config.yaml
d_model: 768
n_head: 18
norm_place: "pre"
parallel_block: false
extras: ["some layers without attention", "local attention windows", "value residuals", "an embedding shortcut"]
init: "uniform"
init_std_up: 0.0241
lr: 0.000627
beta1: 0.9
warmup_steps: 303
decay_shape: "linear"
train_tokens: 563100000
Each number is 50 + 15 x the weight over its row's rms, rounded and kept within 0 to 99. Layers, rows and columns count from 0. The size before them is the row's rms in percent of the matrix's.

# layer 4 MLP down (transposed), 3072x768, rms 0.0298, rows 2682-2754, columns 48-95
104:60 68 65 56 45 54 58 43 26 38 55 09 63 56 44 66 70 54 29 40 64 51 45 72 57 49 36 37 38 31 14 42 37 41 33 43 38 61 62 34 56 74 25 41 57 73 44 34
094:65 75 37 43 46 52 66 40 62 36 58 44 69 43 56 87 63 30 38 80 51 48 52 43 76 61 74 36 67 72 40 50 49 74 58 27 34 47 37 84 35 45 45 71 74 78 73 35
096:90 33 58 59 36 33 35 70 44 63 33 37 40 33 59 68 41 25 45 68 54 54 37 42 58 46 17 37 41 52 43 41 54 41 48 56 59 36 52 49 40 42 32 31 40 54 45 41
087:49 64 50 35 46 67 64 42 56 66 69 42 30 68 55 43 74 54 59 45 22 53 65 67 55 25 50 61 46 44 35 50 39 79 55 25 73 61 65 62 64 51 30 34 68 89 46 50
100:44 26 52 56 68 61 45 42 49 78 45 73 40 43 74 03 64 60 50 51 63 72 74 44 56 38 15 55 59 68 70 66 47 35 67 35 48 21 22 51 64 54 22 78 44 68 48 44
098:29 54 35 38 26 60 68 79 53 57 55 71 50 54 40 79 56 72 52 43 22 39 63 38 53 47 49 28 64 42 81 50 40 60 21 69 47 19 30 58 47 43 38 50 64 31 67 72
094:69 67 64 48 58 67 48 94 59 56 58 33 52 36 52 47 40 58 61 58 51 28 82 62 61 40 56 53 47 35 70 58 49 77 46 48 65 36 59 25 65 48 30 29 13 52 36 48
086:38 72 39 55 57 60 47 41 65 39 38 40 48 58 53 08 54 46 42 53 33 64 62 42 51 79 31 59 37 70 56 54 73 74 77 57 60 46 60 64 41 46 43 41 66 49 59 75
105:37 49 70 62 61 63 44 65 59 66 81 59 36 35 52 44 38 64 51 50 38 47 46 16 46 32 24 53 65 45 52 66 69 58 61 75 72 54 62 22 29 36 39 53 67 55 54 28
097:36 71 41 12 42 57 56 72 56 34 79 73 31 71 46 99 58 45 39 70 66 80 66 51 66 50 65 69 43 66 48 73 46 58 60 55 70 69 22 44 59 55 43 63 62 96 56 36
090:29 49 59 78 40 45 48 13 78 67 67 82 18 50 65 73 77 65 42 45 78 42 70 52 51 57 50 58 57 50 17 48 42 28 68 85 53 61 47 52 29 38 34 65 34 47 53 43
099:28 40 49 55 49 51 48 41 55 54 30 56 80 52 53 97 64 73 45 43 57 51 64 64 34 49 39 60 57 62 71 22 48 23 57 55 53 49 76 50 61 70 62 30 74 64 66 41
112:33 39 68 56 50 63 58 57 62 50 57 73 46 69 28 50 72 48 47 41 35 46 70 36 64 63 30 48 50 21 64 45 38 64 15 63 64 30 41 36 40 26 58 61 41 49 49 52
106:94 42 50 56 44 69 70 14 53 79 45 50 36 61 40 55 70 38 36 46 41 42 67 80 45 56 61 40 28 42 56 75 66 24 33 15 60 48 45 35 35 26 70 64 44 61 67 68
104:56 08 59 32 37 45 67 40 63 35 25 66 75 31 46 42 59 40 36 25 49 16 66 68 41 55 48 62 61 65 43 22 67 46 51 35 30 38 36 60 72 70 73 57 33 44 37 49
104:38 90 46 49 62 43 41 51 65 24 36 44 35 40 59 69 59 64 45 57 49 52 51 51 77 57 50 66 55 71 68 20 52 41 41 34 23 38 56 41 69 33 48 53 35 70 32 61
079:55 22 64 59 54 51 55 27 18 39 31 66 27 44 77 33 28 34 48 83 64 62 57 66 28 47 54 36 62 53 60 48 66 32 83 42 78 73 30 36 28 45 76 63 54 40 46 76
103:52 61 59 67 59 41 40 41 50 38 50 64 46 50 65 62 62 43 27 28 54 35 46 45 40 50 45 32 69 53 34 41 33 82 61 42 57 48 82 58 42 63 68 59 33 28 35 67
098:72 54 36 38 63 63 56 78 67 48 44 49 36 56 39 76 38 63 60 61 73 57 52 60 79 33 40 57 50 28 50 46 37 48 63 59 52 40 43 33 49 60 37 71 43 57 43 45
093:51 48 53 48 46 44 72 43 53 45 26 46 58 85 30 72 27 63 60 40 55 47 43 53 46 79 54 42 65 33 51 31 41 71 50 47 39 58 68 85 56 63 27 61 24 68 46 65
097:52 51 53 21 56 34 42 43 57 38 65 41 62 37 36 47 84 62 39 75 64 70 58 50 36 61 71 43 55 30 61 30 54 33 46 33 52 53 50 70 41 38 70 38 57 16 32 49
093:46 45 65 47 37 63 25 60 28 33 62 48 62 47 57 48 27 38 66 20 63 55 30 69 46 66 22 62 72 67 53 57 43 32 65 50 69 86 79 30 28 36 24 51 50 58 24 94
091:40 41 42 49 53 37 61 67 33 46 63 73 52 48 57 33 37 70 77 58 75 61 45 57 47 51 46 50 34 40 29 35 52 45 41 59 32 49 64 81 56 49 60 36 52 62 64 45
104:53 44 20 61 40 65 37 41 50 43 53 40 65 39 40 28 48 34 69 38 58 54 40 42 30 52 52 46 27 48 42 48 55 41 79 43 47 73 60 44 64 46 63 72 46 42 74 52
092:60 42 44 26 48 54 56 38 31 53 58 56 52 21 67 37 50 68 48 33 45 39 39 51 40 57 37 34 88 67 19 43 42 30 51 68 59 54 44 52 63 18 48 56 52 84 42 37
095:44 68 60 80 74 76 57 35 52 39 78 60 36 43 42 92 47 37 18 72 99 59 41 37 28 50 45 54 45 56 65 61 32 64 41 64 52 01 67 56 43 43 54 64 60 62 48 27
103:74 69 36 66 62 50 39 57 44 34 61 49 57 45 46 72 30 60 33 36 52 38 78 26 50 56 69 55 54 58 82 42 61 39 44 66 64 41 41 55 23 62 28 62 38 37 51 23
102:55 45 73 57 62 64 39 42 69 51 53 47 48 67 70 45 15 66 31 35 57 38 58 40 60 29 30 34 24 52 25 45 80 44 68 72 47 63 57 60 42 77 46 44 33 66 34 70
087:62 59 32 33 53 56 40 50 64 39 55 79 59 38 56 23 41 72 58 43 79 60 59 45 61 57 39 39 34 44 67 42 60 57 72 46 56 41 24 44 58 56 37 37 56 48 51 61
100:46 65 54 39 51 65 31 57 77 35 63 63 52 60 48 46 50 65 42 46 69 38 46 58 23 67 49 54 49 53 48 42 53 51 41 37 56 81 76 37 49 69 60 48 67 65 38 50
100:59 56 68 46 50 39 56 47 58 66 44 74 31 59 52 46 19 23 24 53 65 66 47 62 56 17 58 25 69 74 71 57 41 65 53 33 43 40 42 55 36 34 41 30 43 52 45 07
099:76 38 31 59 45 42 33 60 39 37 33 36 50 18 54 45 40 36 34 79 51 65 45 46 55 55 69 50 67 35 57 58 50 70 44 56 36 51 14 33 46 74 43 49 60 31 46 34
109:64 78 11 59 44 46 59 42 54 53 55 55 45 74 59 59 51 28 61 65 43 42 61 59 46 45 83 35 60 75 41 40 50 54 31 60 55 68 65 43 72 29 60 40 54 63 58 37
095:34 54 39 38 34 51 61 49 46 74 64 71 56 54 27 61 38 41 24 47 52 64 15 32 49 55 42 52 54 37 83 80 48 54 64 49 77 63 53 23 46 70 19 32 35 44 23 38
102:68 41 46 44 61 58 53 61 69 53 43 85 76 23 59 91 55 41 40 37 53 53 32 56 29 46 89 36 58 32 63 43 53 44 46 31 57 52 61 27 49 53 77 66 42 62 45 51
112:53 56 43 48 45 56 46 35 61 63 33 50 39 51 00 69 27 52 28 53 74 56 45 39 55 64 33 54 47 63 64 46 71 40 50 72 50 49 36 62 55 63 18 59 34 23 56 87
103:36 54 64 49 79 53 54 72 78 38 43 52 20 55 68 59 49 53 65 36 41 74 30 53 30 19 56 59 34 83 49 11 69 46 29 56 59 69 42 44 58 70 53 51 67 29 49 54
112:40 39 52 42 43 59 75 50 19 63 45 77 67 39 46 88 50 51 55 38 41 65 41 39 62 59 43 45 49 34 60 40 38 41 40 60 53 40 79 51 57 86 75 63 38 53 30 63
112:57 44 48 42 28 38 56 27 37 26 57 42 54 43 48 58 65 26 26 42 58 43 73 39 24 35 94 35 64 41 53 48 52 61 28 77 46 51 46 43 43 34 65 45 30 62 36 57
097:44 40 56 40 39 64 43 46 54 52 25 68 32 50 33 64 58 71 59 58 46 61 53 19 36 63 57 43 71 42 66 75 47 57 58 42 55 53 83 48 47 62 86 35 44 72 68 50
106:21 54 34 66 20 67 72 33 37 34 47 49 71 62 38 92 56 52 55 32 55 78 72 71 42 59 57 46 38 63 61 74 63 43 72 18 56 44 52 39 45 29 72 48 48 47 26 52
089:32 31 74 55 81 62 53 43 68 60 39 46 67 69 55 86 68 38 68 51 71 49 57 35 63 47 35 50 59 48 77 50 47 42 64 68 50 68 55 48 56 35 65 48 46 64 43 35
101:54 73 62 69 59 65 41 49 48 57 62 56 39 48 51 69 48 51 61 48 58 41 57 46 37 66 18 39 81 63 50 54 66 50 51 57 59 58 47 46 29 54 74 45 78 34 46 72
098:48 39 50 70 57 49 32 61 53 30 61 57 56 27 68 48 49 58 68 07 56 55 62 52 56 62 31 61 46 46 38 55 57 64 44 47 48 23 49 35 58 55 26 27 48 40 58 68
098:67 50 39 41 75 60 56 29 31 33 49 45 59 56 69 69 61 59 50 61 51 46 34 51 49 80 38 54 70 45 40 48 24 42 66 33 75 51 67 45 52 51 27 36 52 56 59 15
093:27 53 59 39 50 56 68 85 57 48 35 61 60 41 53 70 67 45 50 59 53 45 42 48 37 73 26 67 52 34 18 42 22 42 65 53 65 38 69 63 54 57 63 53 51 38 40 66
102:48 47 43 39 56 61 54 44 64 42 29 64 79 50 55 92 76 76 47 36 32 62 75 49 43 68 24 46 72 68 38 40 31 66 39 56 72 54 42 58 82 64 29 31 48 59 83 38
097:47 69 27 23 35 46 59 32 62 45 13 73 55 78 49 18 56 64 45 58 69 69 90 52 63 20 25 44 49 45 59 45 47 55 64 65 48 47 50 60 23 61 54 46 60 52 45 66
102:73 83 60 28 63 31 43 61 64 54 35 53 51 49 60 76 46 54 72 58 16 40 39 39 53 45 42 48 55 61 52 31 33 41 62 30 42 58 29 39 46 84 26 53 52 66 45 49
091:41 47 45 60 22 48 78 67 59 42 11 18 31 35 41 84 54 37 40 44 72 33 57 65 35 42 44 71 71 26 70 61 26 63 42 58 40 37 56 64 25 20 67 31 34 66 74 61
100:45 57 45 60 66 30 63 61 50 74 77 36 57 64 50 99 43 46 64 64 35 46 39 48 69 48 64 60 65 33 11 57 38 69 70 52 50 62 39 40 82 45 30 53 58 83 79 22
098:67 72 50 30 56 57 17 64 80 54 56 32 53 37 55 88 74 22 46 17 65 40 77 34 24 33 44 44 71 50 59 67 71 67 64 67 51 44 69 47 54 65 36 58 45 64 47 27
105:35 26 54 32 44 53 45 49 60 36 39 52 35 45 46 19 56 65 71 46 73 43 35 48 71 34 41 56 37 71 18 39 65 44 67 52 35 71 49 48 52 56 58 43 63 52 66 55
094:63 58 62 33 52 58 58 61 38 50 44 70 40 60 23 36 35 48 33 56 75 42 73 69 63 33 37 35 39 42 53 56 47 31 56 73 55 32 40 23 62 60 40 59 60 29 57 62
118:71 63 59 48 49 53 49 46 48 45 48 67 68 65 63 99 47 41 47 25 22 48 30 55 52 59 73 40 50 70 67 69 18 69 54 50 62 35 63 39 46 40 27 52 78 81 41 69
092:61 32 70 21 64 62 65 60 46 57 57 47 38 65 55 52 36 18 64 40 31 61 44 65 25 55 65 51 48 74 34 32 17 65 44 50 34 45 59 52 49 49 40 38 66 74 38 46
104:19 58 23 24 50 46 60 62 64 49 41 58 75 68 28 54 60 56 47 60 77 55 51 51 29 65 67 49 63 49 56 56 52 67 45 63 70 37 57 65 43 63 42 75 40 64 55 44
115:53 29 37 54 68 69 71 50 46 20 26 53 54 52 51 99 17 39 37 57 53 55 39 69 65 54 50 54 47 54 52 67 58 59 16 41 43 53 62 79 57 49 62 43 60 62 38 56
099:48 30 54 51 25 20 53 67 45 43 51 64 50 65 44 45 47 60 33 60 44 36 37 44 19 60 68 74 45 53 67 21 33 50 62 65 66 40 65 56 32 52 50 37 36 20 52 42
102:72 57 62 34 56 49 50 57 39 27 49 56 30 46 64 32 45 45 37 78 45 31 77 52 45 58 49 55 45 60 40 70 36 50 61 27 39 62 43 48 48 50 59 47 58 44 42 53
103:49 27 39 68 26 43 19 44 48 36 57 38 59 30 29 73 28 53 54 49 29 56 46 65 19 59 39 50 68 51 57 52 34 36 60 45 54 35 87 57 41 75 54 40 52 43 68 67
097:47 54 43 65 53 49 24 15 31 48 12 59 59 45 67 86 32 73 35 68 36 43 31 42 60 34 68 26 50 56 61 72 44 41 42 40 35 44 41 61 38 16 64 27 29 37 59 70
104:42 50 60 51 50 54 60 29 43 49 70 42 43 49 55 53 46 30 51 34 43 52 47 48 36 35 60 41 66 52 70 38 58 15 58 35 29 74 39 54 61 19 74 62 31 57 41 58
101:61 40 40 69 68 30 55 47 50 47 36 51 60 69 60 83 36 35 54 36 53 52 55 21 54 40 42 63 34 72 50 55 41 99 57 59 47 28 42 56 59 53 38 56 68 73 65 29
117:50 43 56 72 47 12 53 54 66 50 55 74 60 40 30 80 63 55 44 23 60 65 59 50 40 71 48 45 76 30 61 49 25 30 25 26 48 47 45 29 25 49 47 78 38 46 38 56
094:71 53 55 54 69 46 60 60 57 34 65 48 46 38 65 51 66 59 25 64 50 36 33 52 35 25 46 43 67 24 45 57 40 46 91 59 29 63 58 23 74 72 32 56 56 33 60 43
096:57 66 68 46 42 46 83 34 39 60 30 31 62 44 43 81 47 49 67 43 83 30 38 24 73 25 54 28 57 56 50 48 37 70 59 57 65 75 50 65 56 64 65 30 09 68 48 32
096:36 61 38 20 52 67 61 72 49 33 65 60 64 37 43 41 61 49 34 31 47 96 61 60 26 58 37 36 40 43 36 66 48 26 43 43 62 48 40 56 41 29 77 68 51 46 37 60
091:53 63 37 30 51 40 32 34 39 41 48 58 64 58 14 71 39 57 53 60 79 42 78 47 63 50 52 49 60 49 70 59 48 25 67 32 76 66 52 52 38 39 37 35 62 25 73 52
096:56 71 31 67 65 20 37 63 48 44 46 08 46 64 38 96 37 55 42 31 25 36 46 70 71 56 39 79 54 40 46 22 56 71 64 45 57 57 44 39 22 36 58 57 31 53 66 32
092:75 47 46 52 49 54 41 33 27 81 43 51 37 58 90 66 46 39 52 47 19 36 45 38 43 65 54 54 80 66 75 61 42 68 60 35 47 71 48 44 49 42 43 50 63 57 52 82
107:22 43 81 56 67 62 71 57 54 40 31 56 47 29 61 43 47 36 28 47 69 66 59 52 49 50 13 48 51 56 04 34 84 48 43 59 16 34 61 80 57 33 26 40 38 68 58 38
097:62 35 35 67 39 70 64 67 45 35 50 26 29 78 72 46 29 38 67 57 35 33 39 61 63 43 14 34 53 74 34 51 65 24 40 51 57 26 48 38 61 79 38 52 71 38 32 66
# layer 4 MLP up, 3072x768, rms 0.0333, rows 2683-2754, columns 48-95
101:35 26 71 31 46 55 62 45 38 59 56 37 38 64 40 51 40 65 27 66 45 52 35 41 67 54 52 70 31 33 58 57 48 41 52 61 58 37 62 26 72 33 61 39 44 69 60 52
100:47 32 56 68 47 54 66 55 60 65 48 69 64 58 77 50 43 36 57 56 28 42 42 49 53 44 32 43 45 62 33 59 52 62 47 45 16 24 51 57 27 48 42 31 75 59 15 57
092:68 40 47 47 30 45 18 65 55 63 28 29 81 44 15 56 77 62 41 68 71 51 49 11 39 63 68 49 94 40 56 22 32 26 42 39 59 53 45 36 49 63 38 45 13 29 51 60
100:53 51 34 33 70 52 46 29 59 82 68 44 49 35 68 42 61 33 53 48 41 33 68 41 34 42 42 67 20 28 46 99 75 49 00 53 45 44 42 70 52 35 43 50 39 52 41 55
101:38 59 45 42 30 29 75 36 52 66 44 58 54 69 52 63 34 31 77 60 56 27 51 41 34 50 20 28 46 52 22 44 40 45 35 35 40 32 42 41 45 34 52 50 35 40 38 40
100:72 56 61 74 36 37 39 39 61 49 34 28 45 57 60 52 33 40 44 49 30 36 61 43 25 40 60 59 22 73 36 82 46 31 72 61 41 50 42 38 49 63 49 62 25 59 44 47
089:65 46 83 39 26 36 57 43 29 49 56 53 58 39 54 43 47 63 12 55 53 43 33 44 55 42 69 59 52 33 37 42 54 29 47 47 47 56 37 48 65 71 46 51 30 59 06 49
101:34 72 44 81 50 44 46 33 50 58 55 26 63 46 62 46 25 43 46 24 12 52 60 45 28 35 58 35 69 57 24 38 43 66 31 55 44 51 47 52 19 38 58 25 33 54 22 70
100:50 59 58 38 38 56 41 56 51 30 72 63 46 53 57 59 43 48 31 63 48 27 50 46 45 31 28 41 41 38 19 53 49 55 25 29 68 28 23 39 53 33 44 55 60 40 49 63
092:39 51 45 63 32 30 56 50 46 62 41 68 60 42 48 52 68 49 74 47 41 48 73 45 57 47 56 49 50 58 68 34 03 35 55 31 35 19 64 46 47 49 51 44 59 41 18 55
089:65 42 39 47 58 49 45 52 68 76 54 79 78 53 52 99 64 49 47 57 40 33 29 07 44 55 65 52 70 70 76 66 28 35 53 54 57 28 62 20 62 66 35 67 66 59 74 52
103:41 54 58 44 65 55 63 30 71 67 73 78 46 54 49 67 71 69 24 57 55 47 52 27 34 36 54 59 40 27 38 72 66 51 12 27 59 31 50 48 67 48 60 53 57 47 41 57
103:51 43 51 56 36 33 58 46 68 78 46 69 43 71 34 62 57 52 55 36 33 46 54 46 67 43 42 61 68 23 75 39 34 63 47 48 34 09 18 51 54 38 35 40 61 39 50 28
104:45 36 55 81 57 42 64 50 47 47 50 30 52 79 66 54 50 47 50 38 60 44 57 31 56 77 43 47 48 63 64 68 30 38 59 46 21 68 13 45 55 55 50 73 74 36 39 57
105:28 97 47 68 32 41 38 50 65 60 79 31 44 80 22 72 29 61 29 62 32 48 27 62 52 31 54 17 48 48 72 56 36 47 44 38 51 47 38 35 43 42 45 31 80 30 34 81
086:70 84 74 26 43 27 70 40 86 54 42 49 56 74 34 39 42 27 53 43 53 38 50 66 59 33 50 37 39 54 47 44 20 51 42 26 49 47 51 60 35 44 52 35 31 49 45 26
105:77 37 59 41 58 66 20 37 58 72 74 31 72 51 18 63 51 63 52 65 59 58 39 33 52 34 67 53 26 44 30 72 51 29 70 20 46 38 50 42 51 71 74 43 23 45 51 70
105:77 48 67 24 54 34 58 76 31 21 47 34 46 51 53 70 52 21 47 48 44 34 24 42 41 45 43 55 39 47 59 32 34 35 39 50 28 39 41 62 49 47 46 52 45 21 40 74
100:49 65 53 63 42 39 51 52 41 57 43 72 47 85 50 54 52 67 52 46 56 44 48 39 34 59 25 33 57 54 72 55 50 74 31 28 37 29 45 63 51 14 81 40 37 45 77 36
093:50 62 61 68 63 53 43 46 70 56 54 64 60 54 33 48 00 57 62 73 39 30 54 41 54 49 48 44 29 55 71 78 45 52 32 48 59 34 50 17 56 64 58 49 34 62 59 60
094:43 31 58 82 50 29 50 78 40 62 36 55 48 70 54 45 59 34 54 62 65 19 63 44 66 56 54 78 43 31 80 52 30 69 38 26 40 46 34 42 40 47 37 43 62 49 50 40
094:62 19 59 65 63 42 72 56 40 68 74 35 75 41 42 54 60 32 47 40 69 53 25 42 72 42 44 30 67 68 42 99 50 54 53 48 57 28 31 36 33 63 81 51 60 41 50 48
104:39 72 51 29 54 57 39 53 63 53 35 22 68 63 41 58 30 66 47 38 54 62 39 53 36 60 54 39 65 49 34 63 65 39 52 25 41 56 60 61 58 57 63 47 66 50 43 46
095:58 61 72 63 44 11 38 52 46 48 49 46 40 46 52 50 51 65 53 68 51 34 45 47 49 22 59 66 61 52 63 25 41 44 35 43 77 56 44 70 73 54 77 57 55 32 35 62
097:61 49 28 54 25 57 53 63 46 05 73 63 55 66 38 47 47 41 72 24 26 76 42 62 44 59 56 39 35 71 50 61 54 43 56 41 39 52 45 60 63 74 70 57 42 51 28 55
109:83 36 58 62 63 20 74 35 58 80 70 63 51 43 29 56 45 38 29 45 52 47 19 25 42 57 44 59 51 43 70 58 51 56 64 29 28 43 51 64 22 56 50 63 25 82 23 38
105:47 82 54 44 41 69 34 27 76 93 54 39 68 50 48 62 59 68 45 58 20 62 49 50 93 57 39 55 50 37 55 73 33 33 33 33 49 44 33 60 44 50 59 54 82 71 51 25
092:47 54 46 30 48 47 62 19 29 62 76 50 59 86 32 45 55 75 55 48 35 63 46 49 42 74 52 71 76 45 45 60 59 32 47 43 20 31 48 26 70 42 24 48 34 55 33 52
095:76 83 68 65 55 30 37 44 42 17 51 51 61 64 33 69 49 32 25 23 41 36 42 31 79 57 23 56 65 56 57 54 48 48 33 47 23 41 54 53 53 60 44 37 65 42 44 61
102:67 19 84 46 34 47 22 79 39 23 66 28 45 33 40 58 71 28 39 59 31 55 35 32 54 52 42 45 59 17 72 26 24 50 23 34 52 29 23 57 64 58 48 58 47 23 55 49
098:62 49 47 61 37 10 55 63 35 61 62 50 32 67 66 57 39 66 32 44 36 65 44 21 41 53 43 34 12 51 69 39 55 57 60 36 65 37 46 57 53 47 65 47 53 72 67 30
104:56 32 51 57 60 68 78 33 43 63 60 52 56 48 53 54 35 56 46 41 55 22 70 51 40 48 42 63 26 72 49 48 42 31 60 39 50 43 47 43 62 38 60 47 53 51 65 63
103:60 23 42 51 38 58 47 56 52 60 56 12 53 60 43 55 46 60 63 61 68 66 48 32 53 57 41 41 49 38 55 64 85 28 56 25 52 24 40 68 43 50 55 51 55 50 19 60
106:35 36 51 59 34 20 38 66 53 54 49 54 27 86 50 57 19 51 37 53 42 75 48 47 44 41 61 50 59 58 65 35 68 62 44 25 54 46 59 44 35 37 45 62 84 37 42 45
107:30 74 39 51 08 39 70 74 55 73 69 45 44 57 52 58 56 71 50 58 50 47 32 44 46 63 85 61 48 49 38 69 55 34 50 42 25 31 25 48 44 54 33 58 61 09 22 59
103:81 48 44 47 53 52 44 47 63 65 26 24 38 76 56 64 38 47 73 57 38 43 47 25 74 49 33 41 57 69 51 33 47 52 37 40 42 20 53 54 42 72 27 42 26 47 58 59
104:15 37 79 37 48 50 67 56 59 23 58 55 72 70 32 70 26 69 39 22 49 58 65 56 44 49 52 25 23 29 72 24 43 32 50 72 34 67 42 52 59 51 50 47 68 64 32 39
102:51 37 48 57 35 35 28 53 44 66 20 46 43 48 63 52 47 38 41 53 72 43 56 46 30 32 59 55 62 71 64 32 54 54 54 31 29 43 36 41 55 41 56 46 44 31 61 60
093:48 61 32 63 51 55 55 46 44 36 48 60 30 69 59 47 44 18 50 29 40 32 71 52 50 59 58 54 49 64 43 30 54 21 62 45 38 46 47 41 40 61 07 43 80 36 51 56
104:65 53 50 17 48 29 39 52 43 80 65 39 50 50 51 64 44 51 59 80 66 55 22 23 50 25 55 51 41 55 43 23 45 67 64 42 33 29 44 45 50 28 33 65 46 25 48 68
095:46 55 45 51 30 40 50 58 23 13 42 26 56 59 35 56 42 09 45 57 01 54 53 70 53 56 60 62 50 69 46 45 49 29 45 32 30 42 45 47 36 60 29 64 40 53 39 54
104:36 47 55 48 67 54 58 45 72 32 77 47 47 48 62 61 40 52 39 81 55 61 33 38 73 40 66 54 36 40 66 46 55 55 43 52 41 50 61 69 59 54 59 25 32 56 29 32
099:29 47 61 42 27 44 60 23 50 49 50 31 66 54 47 44 40 48 45 37 59 21 48 47 35 28 84 47 59 43 42 64 38 43 33 52 46 52 42 62 17 60 87 59 44 46 60 34
099:42 54 50 54 37 44 57 51 68 52 47 64 54 42 55 54 60 31 39 43 79 54 49 60 59 18 76 62 31 52 62 77 48 47 32 26 62 56 52 54 64 48 63 46 42 35 19 74
098:63 72 46 47 33 47 42 12 44 57 48 36 44 40 56 48 33 32 31 35 22 39 27 51 61 57 57 55 70 44 47 57 60 55 32 31 61 46 64 76 34 26 55 52 44 69 56 29
099:26 55 48 27 33 36 39 44 54 39 65 51 37 38 56 63 66 58 47 56 35 48 41 49 61 61 67 56 49 23 61 70 55 27 45 39 40 25 51 59 56 47 47 75 58 46 47 49
098:35 54 77 33 55 40 33 65 43 66 64 36 51 77 17 42 54 35 52 57 46 63 36 26 69 41 38 53 51 47 65 66 57 45 67 60 28 58 25 33 66 40 39 75 62 52 21 41
102:42 25 45 67 57 81 41 36 39 56 55 17 48 41 67 61 36 48 59 46 55 30 40 44 50 56 49 70 59 64 71 46 41 46 46 43 26 47 53 55 45 66 42 53 26 40 18 72
096:78 25 67 31 38 58 25 58 62 69 69 69 61 63 51 48 42 71 49 31 17 64 35 28 45 73 54 36 62 62 47 54 22 54 39 36 48 24 33 31 62 49 48 65 54 44 31 58
098:86 42 40 41 50 49 57 37 41 65 34 62 58 82 21 44 44 47 52 24 48 52 41 41 71 42 73 39 64 57 46 56 59 45 20 38 57 35 39 25 37 18 56 28 37 24 44 77
102:54 75 31 55 35 51 60 68 69 63 47 81 58 41 49 66 79 53 39 62 51 61 46 50 54 59 84 39 41 24 35 39 76 60 30 50 24 58 42 54 56 48 53 39 50 37 51 62
098:58 77 85 42 54 44 43 40 65 57 59 34 50 68 55 68 62 67 54 80 28 36 60 24 72 53 55 39 28 21 43 61 58 39 36 71 31 33 71 34 37 57 21 43 26 53 31 28
104:58 59 58 64 13 46 42 27 61 63 57 45 46 42 48 68 38 46 49 59 58 50 03 34 45 43 36 74 39 69 49 56 26 39 43 46 43 58 46 46 77 50 41 60 45 54 40 56
106:28 76 57 48 38 66 46 43 55 55 67 50 50 51 73 70 41 29 50 53 44 43 32 57 50 42 73 39 20 66 28 64 47 58 75 38 29 26 72 48 56 65 79 50 29 70 47 64
098:52 48 82 40 13 46 53 17 36 51 38 44 34 66 37 58 54 45 60 51 61 52 51 39 43 47 56 49 49 77 88 55 70 54 15 43 42 57 53 39 41 44 39 53 23 41 54 48
099:62 35 59 53 40 20 50 60 65 96 44 58 72 30 36 62 40 66 33 26 68 61 63 45 50 61 31 74 33 54 62 38 34 50 56 52 33 32 35 42 55 59 53 68 52 27 57 58
099:77 66 59 65 45 47 29 31 68 31 50 57 27 61 68 67 52 50 33 48 50 29 36 28 82 40 50 38 52 47 47 59 38 48 72 20 52 71 50 31 45 54 63 44 54 31 73 68
102:52 62 60 28 42 59 78 45 60 83 73 70 50 62 40 48 66 45 46 42 51 25 45 44 59 50 67 42 25 42 68 35 31 31 26 55 24 52 69 48 47 64 69 46 62 37 43 52
099:42 54 46 45 27 31 69 60 54 38 54 42 10 99 63 52 56 33 44 78 56 56 37 36 44 44 52 49 64 23 39 59 46 55 45 25 43 68 65 48 41 73 35 31 43 36 59 36
099:39 47 48 50 60 49 76 68 40 70 42 59 34 57 58 55 39 42 45 33 49 48 46 35 36 45 76 44 08 39 49 49 37 29 44 54 40 40 57 43 31 39 56 62 64 41 30 66
094:47 62 30 37 20 37 77 65 44 59 43 58 65 47 51 56 38 23 56 51 58 66 37 57 71 78 41 58 44 39 49 50 55 89 65 46 29 43 32 55 69 69 28 71 97 74 52 39
104:42 47 77 55 52 35 55 46 55 53 69 07 49 21 33 69 42 57 52 86 64 35 42 45 49 30 49 56 43 58 67 35 59 56 66 23 21 47 47 15 44 21 52 41 60 23 46 55
103:41 62 55 41 43 42 35 64 56 75 48 32 27 62 38 58 50 62 43 41 57 23 44 37 50 38 49 55 16 44 54 56 64 24 33 20 53 22 55 55 65 30 58 59 72 44 39 41
102:68 44 56 31 37 29 45 48 40 63 89 40 56 30 61 62 43 67 08 37 73 45 40 46 64 41 50 52 55 41 54 32 41 25 44 44 48 45 60 54 62 41 48 63 30 57 29 40
098:61 38 62 47 43 64 70 33 66 59 68 54 62 50 48 48 15 79 57 42 40 56 64 48 59 80 42 35 38 55 52 34 49 55 45 27 45 70 28 40 42 42 38 69 82 45 34 56
100:44 76 75 54 38 48 62 72 52 61 49 68 58 69 36 59 08 56 57 32 27 67 49 61 63 55 70 48 47 39 53 57 55 55 62 43 40 70 38 28 54 49 50 56 52 26 30 41
102:49 41 38 62 64 57 68 29 47 75 43 27 42 82 27 64 15 46 48 57 32 49 64 44 32 38 43 61 33 36 64 58 48 69 35 48 41 48 66 46 73 20 32 25 64 50 61 15
097:58 65 52 54 71 42 48 53 65 38 71 46 44 45 60 50 77 82 55 49 36 61 29 20 60 79 61 37 50 39 61 71 76 32 34 52 42 34 65 54 46 43 56 33 33 50 40 60
100:48 41 31 52 26 60 41 51 33 50 63 64 61 40 81 50 46 53 16 37 51 31 61 24 49 46 49 29 53 33 54 51 39 34 32 60 54 41 59 46 70 31 44 62 59 50 42 49
094:52 73 26 69 55 53 64 54 46 65 55 23 64 59 59 55 50 79 42 53 61 73 31 37 38 62 40 53 42 45 80 39 45 37 68 33 21 40 52 51 32 54 47 42 52 59 36 70
108:32 34 75 63 50 58 50 54 73 64 35 37 83 45 39 70 43 45 42 51 33 52 62 48 57 47 67 43 58 54 40 43 44 49 36 47 30 14 49 81 82 64 37 53 45 44 36 21
095:66 32 52 45 57 31 72 35 62 62 53 80 56 34 27 65 82 53 42 42 42 74 43 35 37 53 69 75 62 54 41 61 46 71 40 36 44 62 53 27 47 42 44 26 38 43 49 42